Weights of a small transformer language model.
Architecture: RMSNorm before each block, rotary positions, no biases in attention or MLP, embeddings untied during training, normalized queries and keys, some layers without attention, local attention windows, gated attention, exclusive self-attention, value embeddings, hashed n-gram embeddings, a smear gate, learned residual scales, skips across layers, capped logits.
Each number is 200 + 40 x the weight over its row's rms, rounded and kept within 0 to 999. Layers, rows and columns count from 0. The size before them is the row's rms in percent of the matrix's.

# layer 12 attention value, 384x192, rms 0.234, rows 0-33, columns 96-191
082,168,219,201,255,207,138,159,249,228,139,196,182,185,197,122,249,227,201,206,109,204,231,195,239,286,241,175,124,246,213,245,197,186,225,221,206,308,206,129,185,260,158,175,175,166,214,231,251,146,233,188,180,244,212,148,255,169,177,176,251,289,274,169,158,250,165,215,216,230,269,255,193,178,230,144,268,244,193,151,188,195,231,249,211,251,208,181,271,195,211,180,222,190,191,214,161
079,116,165,177,167,256,186,162,158,175,217,197,176,210,185,237,159,238,155,181,215,160,222,191,207,175,240,176,144,176,189,235,167,153,204,212,238,195,236,202,146,204,213,208,183,153,163,209,222,284,204,208,196,215,213,161,262,260,168,204,177,223,172,224,216,283,194,107,217,252,227,185,218,235,228,164,54,168,191,167,184,227,155,212,167,192,154,188,225,209,219,209,305,175,177,220,145
073,234,241,192,195,202,280,203,279,179,184,263,208,182,132,153,194,146,137,127,254,215,222,139,224,202,262,183,171,228,220,285,156,108,235,91,170,266,109,126,214,192,256,217,224,212,189,199,186,210,237,237,190,241,144,253,209,222,283,213,194,239,198,199,254,216,150,194,210,235,190,258,197,174,262,227,205,205,227,222,232,210,220,208,146,198,220,129,266,161,253,201,184,213,178,252,264
083,225,168,209,269,225,176,224,216,203,171,226,209,232,184,214,190,226,196,180,110,209,261,217,250,283,171,232,142,142,156,173,239,177,182,158,253,242,222,135,209,236,197,172,267,241,100,175,191,147,307,178,242,207,142,191,231,175,261,198,177,254,238,234,227,197,172,210,141,218,183,179,225,141,226,224,205,102,133,175,202,269,269,183,263,211,243,198,186,224,228,206,133,166,167,186,205
086,289,190,231,180,207,182,152,250,208,208,161,150,250,208,209,171,174,253,204,257,193,231,106,243,184,242,166,184,214,160,152,154,209,216,158,148,250,211,140,133,246,156,188,254,176,200,244,275,181,155,175,165,182,226,177,126,241,200,194,241,233,194,250,183,157,234,167,234,230,192,225,186,138,227,192,214,145,237,202,149,182,151,172,224,239,216,191,206,245,199,243,130,147,194,233,307
075,189,286,191,195,219,150,171,150,163,223,199,221,259,130,173,211,215,211,262,171,229,192,140,175,193,196,213,196,216,144,209,212,154,172,201,255,234,138,157,139,250,149,229,200,174,153,198,186,220,226,165,148,256,228,227,195,201,221,209,220,207,239,135,165,208,179,275,267,192,192,211,168,197,195,124,252,215,271,200,140,186,167,181,232,179,138,236,232,263,202,271,238,132,263,169,169
082,163,273,217,161,255,162,141,173,217,157,197,225,198,183,166,202,151,224,219,251,200,253,194,227,220,139,296,220,202,212,232,240,224,174,162,200,240,173,208,171,227,201,177,235,197,202,245,230,168,152,205,202,165,248,192,216,234,165,132,242,221,171,143,262,136,195,323,185,247,246,280,166,188,193,120,159,189,175,263,149,252,213,225,296,224,158,216,217,265,227,139,115,218,183,181,186
085,231,254,247,176,253,145,256,202,203,199,202,127,221,233,162,173,232,204,264,249,157,157,243,178,215,205,183,192,195,223,198,201,242,228,213,198,179,140,140,199,193,249,204,169,213,118,165,174,169,181,169,258,234,240,188,159,213,232,250,220,173,157,262,192,226,202,228,266,203,197,229,295,210,226,193,197,203,207,193,229,230,118,188,179,229,181,157,211,257,179,180,178,138,193,149,162
083,201,148,199,159,186,238,138,205,208,250,214,136,273,255,153,178,106,216,154,149,115,196,268,195,222,241,207,141,161,147,99,193,145,230,236,192,212,213,250,212,166,219,230,246,201,179,190,185,152,235,156,161,260,197,223,204,228,226,221,215,212,164,196,137,225,184,233,222,187,220,221,237,283,188,209,181,176,207,255,131,178,186,216,249,265,171,150,283,218,157,182,240,157,134,160,173
080,194,240,216,248,224,140,236,231,216,137,188,190,150,244,218,191,204,210,251,159,138,214,238,148,208,206,237,215,192,180,223,169,188,153,145,251,148,180,183,194,173,207,172,222,222,142,209,243,224,179,128,120,233,284,250,194,220,210,207,206,256,157,283,134,196,223,83,126,159,150,187,165,176,239,275,191,267,192,249,221,185,175,199,246,202,257,203,214,207,195,210,204,182,228,275,203
078,239,217,172,190,246,206,180,192,183,61,157,161,205,228,163,88,219,210,227,238,185,185,129,204,130,195,192,144,187,164,176,192,188,168,245,143,196,163,292,180,201,224,207,189,219,242,228,142,188,176,163,243,184,289,154,191,247,234,187,191,179,162,141,189,193,164,172,151,96,130,242,184,149,212,219,200,207,189,270,151,158,173,160,182,239,199,177,242,201,163,175,247,192,172,224,224
094,176,242,206,173,146,188,117,159,151,237,250,167,194,227,208,206,224,216,169,216,263,188,231,191,259,137,185,179,189,202,256,172,170,302,131,195,150,189,247,223,188,213,209,199,218,161,282,238,245,212,224,218,182,250,201,201,133,123,166,204,218,151,233,181,152,155,222,173,211,225,139,290,199,242,177,212,220,259,186,214,137,238,240,216,177,221,197,243,142,249,168,140,216,224,196,226
082,220,250,86,188,242,247,176,209,272,137,183,186,200,199,181,218,184,125,163,269,200,185,170,150,221,210,219,158,111,204,125,170,218,172,188,213,224,200,162,196,157,171,210,129,158,202,176,142,166,210,190,191,161,156,212,183,245,176,250,225,190,195,137,248,210,162,171,253,210,137,300,211,181,174,232,201,186,180,224,235,261,184,268,143,146,231,326,325,193,206,150,167,232,195,184,173
085,247,193,183,176,252,152,148,187,275,214,200,206,138,173,232,188,241,209,178,256,192,230,209,161,269,130,192,184,182,254,260,243,144,248,118,250,239,182,195,179,139,290,244,204,213,230,193,207,220,204,209,200,200,162,232,156,152,175,225,226,205,299,191,236,243,188,202,170,239,254,193,216,172,209,188,178,166,257,174,194,186,168,245,278,222,286,145,204,178,215,183,279,201,271,198,149
085,151,217,247,178,121,228,167,213,238,247,248,212,132,203,187,194,211,260,238,159,203,217,242,217,244,161,211,210,126,223,251,180,202,158,188,229,193,244,252,208,211,161,272,247,183,244,235,230,142,177,203,151,190,227,173,105,207,138,199,175,239,166,188,211,225,205,225,198,90,153,148,174,225,237,149,210,251,151,244,243,126,252,197,179,179,243,237,188,240,181,194,178,105,199,210,148
082,188,200,212,144,182,191,210,218,178,189,228,134,195,170,227,202,195,253,153,131,190,229,211,178,202,232,190,145,180,203,252,226,202,198,178,228,195,269,298,142,195,213,228,233,198,196,148,234,221,290,144,166,152,168,227,202,226,240,142,230,214,240,204,224,212,171,166,135,210,214,238,219,176,285,206,212,203,128,249,210,162,165,179,195,203,282,255,175,218,173,225,164,196,138,210,226
082,187,173,245,203,165,274,229,183,270,156,241,164,260,229,175,243,231,177,280,150,122,241,196,186,245,147,187,187,199,150,232,201,124,208,153,248,172,288,254,230,120,170,218,261,166,157,244,213,228,206,108,119,213,174,217,238,210,139,189,248,183,191,252,214,209,194,231,127,185,188,237,251,297,230,149,243,178,187,212,205,219,264,185,207,165,257,199,198,192,206,209,224,252,179,225,128
083,217,174,187,186,250,151,271,183,156,154,164,159,233,214,208,199,143,203,244,172,273,242,217,219,157,124,238,197,218,209,236,204,221,220,162,247,202,240,159,246,245,192,189,204,156,212,252,168,220,160,211,195,216,165,169,291,218,169,118,139,204,120,180,210,159,224,154,166,148,145,130,196,169,159,198,205,138,150,235,124,141,172,184,195,199,152,246,287,211,207,196,195,186,194,215,206
087,214,125,190,150,198,252,240,220,162,177,147,214,188,195,195,230,214,151,227,199,158,244,221,235,222,207,157,228,183,145,209,193,210,105,225,237,162,248,190,244,193,202,267,227,157,197,165,180,193,209,184,231,259,119,163,196,240,196,158,149,204,254,165,154,234,191,231,179,167,243,234,142,128,201,239,168,226,271,202,268,186,264,207,239,239,184,180,205,239,195,226,217,246,177,143,149
081,242,246,198,227,122,191,158,213,192,218,260,281,170,173,171,159,162,151,170,175,184,127,150,219,138,215,210,171,194,239,242,228,237,191,212,202,224,193,210,177,170,170,199,205,182,226,134,224,190,177,215,186,251,206,158,162,321,165,212,206,257,196,228,203,148,224,208,270,275,194,192,197,234,167,195,252,211,214,160,175,288,177,247,234,140,221,208,169,225,203,180,255,215,201,275,212
085,143,227,212,255,243,184,137,203,282,227,207,230,85,198,260,264,160,222,211,137,236,230,223,144,126,185,144,142,238,139,242,259,269,166,249,135,169,152,271,142,183,237,200,146,165,168,196,216,154,192,238,261,143,169,178,135,202,219,188,176,277,238,178,132,160,151,232,205,256,213,240,171,231,205,217,195,237,198,212,228,216,156,206,233,138,161,176,184,212,178,155,267,129,167,207,191
085,191,177,191,205,150,219,217,236,170,192,186,193,181,231,192,181,159,216,233,240,238,192,248,213,183,231,201,197,207,226,225,155,262,202,236,221,196,214,159,147,173,219,128,249,215,212,229,177,132,140,221,194,99,248,164,150,281,208,180,177,164,118,165,187,179,161,170,204,168,190,181,189,232,248,230,70,166,246,186,117,158,218,234,160,110,255,211,172,181,233,102,182,138,193,169,237
077,164,214,182,154,117,211,255,235,245,163,169,219,248,147,181,210,155,182,213,154,163,180,200,154,233,249,201,212,279,237,242,171,145,170,174,255,194,188,266,201,265,129,117,288,240,242,310,127,208,238,140,211,240,222,219,226,175,194,242,214,167,188,273,242,214,134,263,144,137,182,236,237,241,172,214,223,161,230,241,202,105,239,166,199,100,212,180,165,193,249,208,175,244,210,193,172
080,163,247,172,225,225,173,262,236,284,181,131,219,214,191,191,216,132,185,196,188,187,219,186,183,193,248,168,174,278,209,155,185,230,175,247,150,215,201,117,230,231,193,245,240,238,163,154,206,208,209,225,235,223,135,226,168,150,204,202,280,161,232,240,198,77,223,201,267,268,244,180,181,169,215,188,222,230,188,274,184,193,196,217,238,249,175,225,274,184,149,194,224,148,172,187,288
073,213,170,187,154,189,211,280,170,230,149,210,227,102,213,182,260,227,247,187,182,191,229,229,202,175,167,240,229,157,238,257,222,259,163,155,206,269,256,175,236,175,278,189,119,198,234,178,135,228,146,192,162,191,183,108,165,191,212,272,213,179,189,191,229,225,169,218,181,159,135,183,213,155,196,173,155,158,148,152,220,206,176,173,231,179,219,185,262,247,183,157,266,205,222,133,274
082,236,161,230,182,160,239,175,109,167,179,228,227,154,182,198,272,239,155,194,152,124,217,256,167,111,204,166,229,198,180,152,283,202,217,143,228,215,173,179,253,272,209,177,211,206,243,185,181,219,232,183,167,271,170,203,187,143,204,240,256,218,204,182,206,202,183,198,165,97,166,182,193,123,182,188,245,195,194,181,271,259,168,202,134,148,223,258,197,260,236,112,224,187,174,190,265
082,136,200,195,182,186,227,150,198,208,177,253,205,181,216,185,213,197,150,209,224,158,69,144,285,206,215,162,227,192,232,219,219,175,235,125,178,204,241,194,228,187,214,196,310,210,196,293,272,210,177,195,209,151,169,292,204,164,176,187,147,131,203,159,137,223,250,250,176,250,249,161,208,222,169,199,260,121,234,195,175,221,182,231,189,261,257,187,177,223,227,148,199,283,177,129,233
077,207,178,208,178,157,241,231,233,177,193,184,223,230,134,188,177,248,211,218,261,191,220,201,166,112,212,252,263,207,184,224,111,194,219,165,139,323,227,167,207,165,198,161,210,252,165,187,259,145,213,173,237,158,165,145,211,195,226,204,179,261,209,171,227,229,188,190,138,140,144,214,276,230,202,217,208,220,234,245,173,184,166,209,172,185,243,179,272,217,204,174,171,252,161,177,267
079,242,205,202,203,151,190,127,176,140,202,159,115,214,152,130,257,201,192,183,164,122,180,196,210,236,150,179,271,178,210,264,217,148,214,132,191,197,164,224,264,169,153,169,109,164,183,181,240,132,198,204,179,222,200,217,184,199,178,161,152,186,157,238,204,178,114,170,185,260,214,184,185,239,237,185,194,173,198,161,184,235,208,286,197,182,221,271,189,202,203,173,305,188,262,217,106
081,152,257,178,212,260,217,166,187,113,193,215,181,149,228,233,144,198,176,225,184,183,195,217,222,221,256,207,254,242,227,177,75,188,228,165,231,246,172,186,187,203,216,209,127,197,195,148,204,272,150,221,144,143,199,209,212,164,273,219,238,256,262,169,202,229,186,232,310,186,186,238,228,269,194,193,214,195,250,286,203,222,140,239,235,252,183,222,235,298,187,155,203,177,178,148,277
082,187,237,210,190,224,168,141,246,226,136,188,196,191,166,252,174,164,176,226,219,172,244,154,211,189,217,197,229,218,191,211,195,199,170,274,168,219,223,263,222,185,167,291,164,152,218,217,203,213,163,227,220,267,178,215,152,194,251,173,112,164,202,207,169,191,231,228,204,185,251,246,148,182,153,221,179,216,247,220,138,199,158,183,197,142,170,226,249,179,213,103,176,222,151,208,146
088,191,195,193,228,178,148,217,251,210,186,319,134,159,225,235,222,113,154,252,289,171,234,222,175,151,212,196,240,274,255,144,208,235,156,217,208,250,202,203,255,175,161,165,246,209,266,197,237,183,223,226,152,211,238,227,267,166,167,204,200,222,166,188,204,175,233,175,239,227,238,212,175,198,190,142,186,248,146,150,190,212,215,303,179,247,264,220,201,177,233,215,212,232,217,216,200
094,140,183,179,241,239,227,158,167,128,265,214,195,213,222,203,237,181,243,197,227,155,160,190,196,160,113,257,212,180,208,149,168,269,234,211,193,207,161,139,199,170,218,234,262,174,187,213,229,180,153,192,166,200,270,216,189,184,202,209,213,207,162,224,181,202,218,252,251,252,122,182,214,247,197,212,211,196,226,197,209,159,268,251,180,176,161,161,132,160,229,190,180,288,217,176,247
090,275,215,150,147,246,192,168,179,159,122,241,230,155,167,195,150,231,223,171,187,192,199,252,252,209,183,191,217,287,215,228,249,211,174,169,232,204,190,221,165,180,224,136,249,192,212,219,241,184,150,112,201,232,204,180,245,237,192,198,153,221,277,229,181,159,102,151,247,216,169,212,230,258,274,205,165,227,210,286,173,241,139,222,244,200,195,172,254,164,178,172,205,261,230,161,172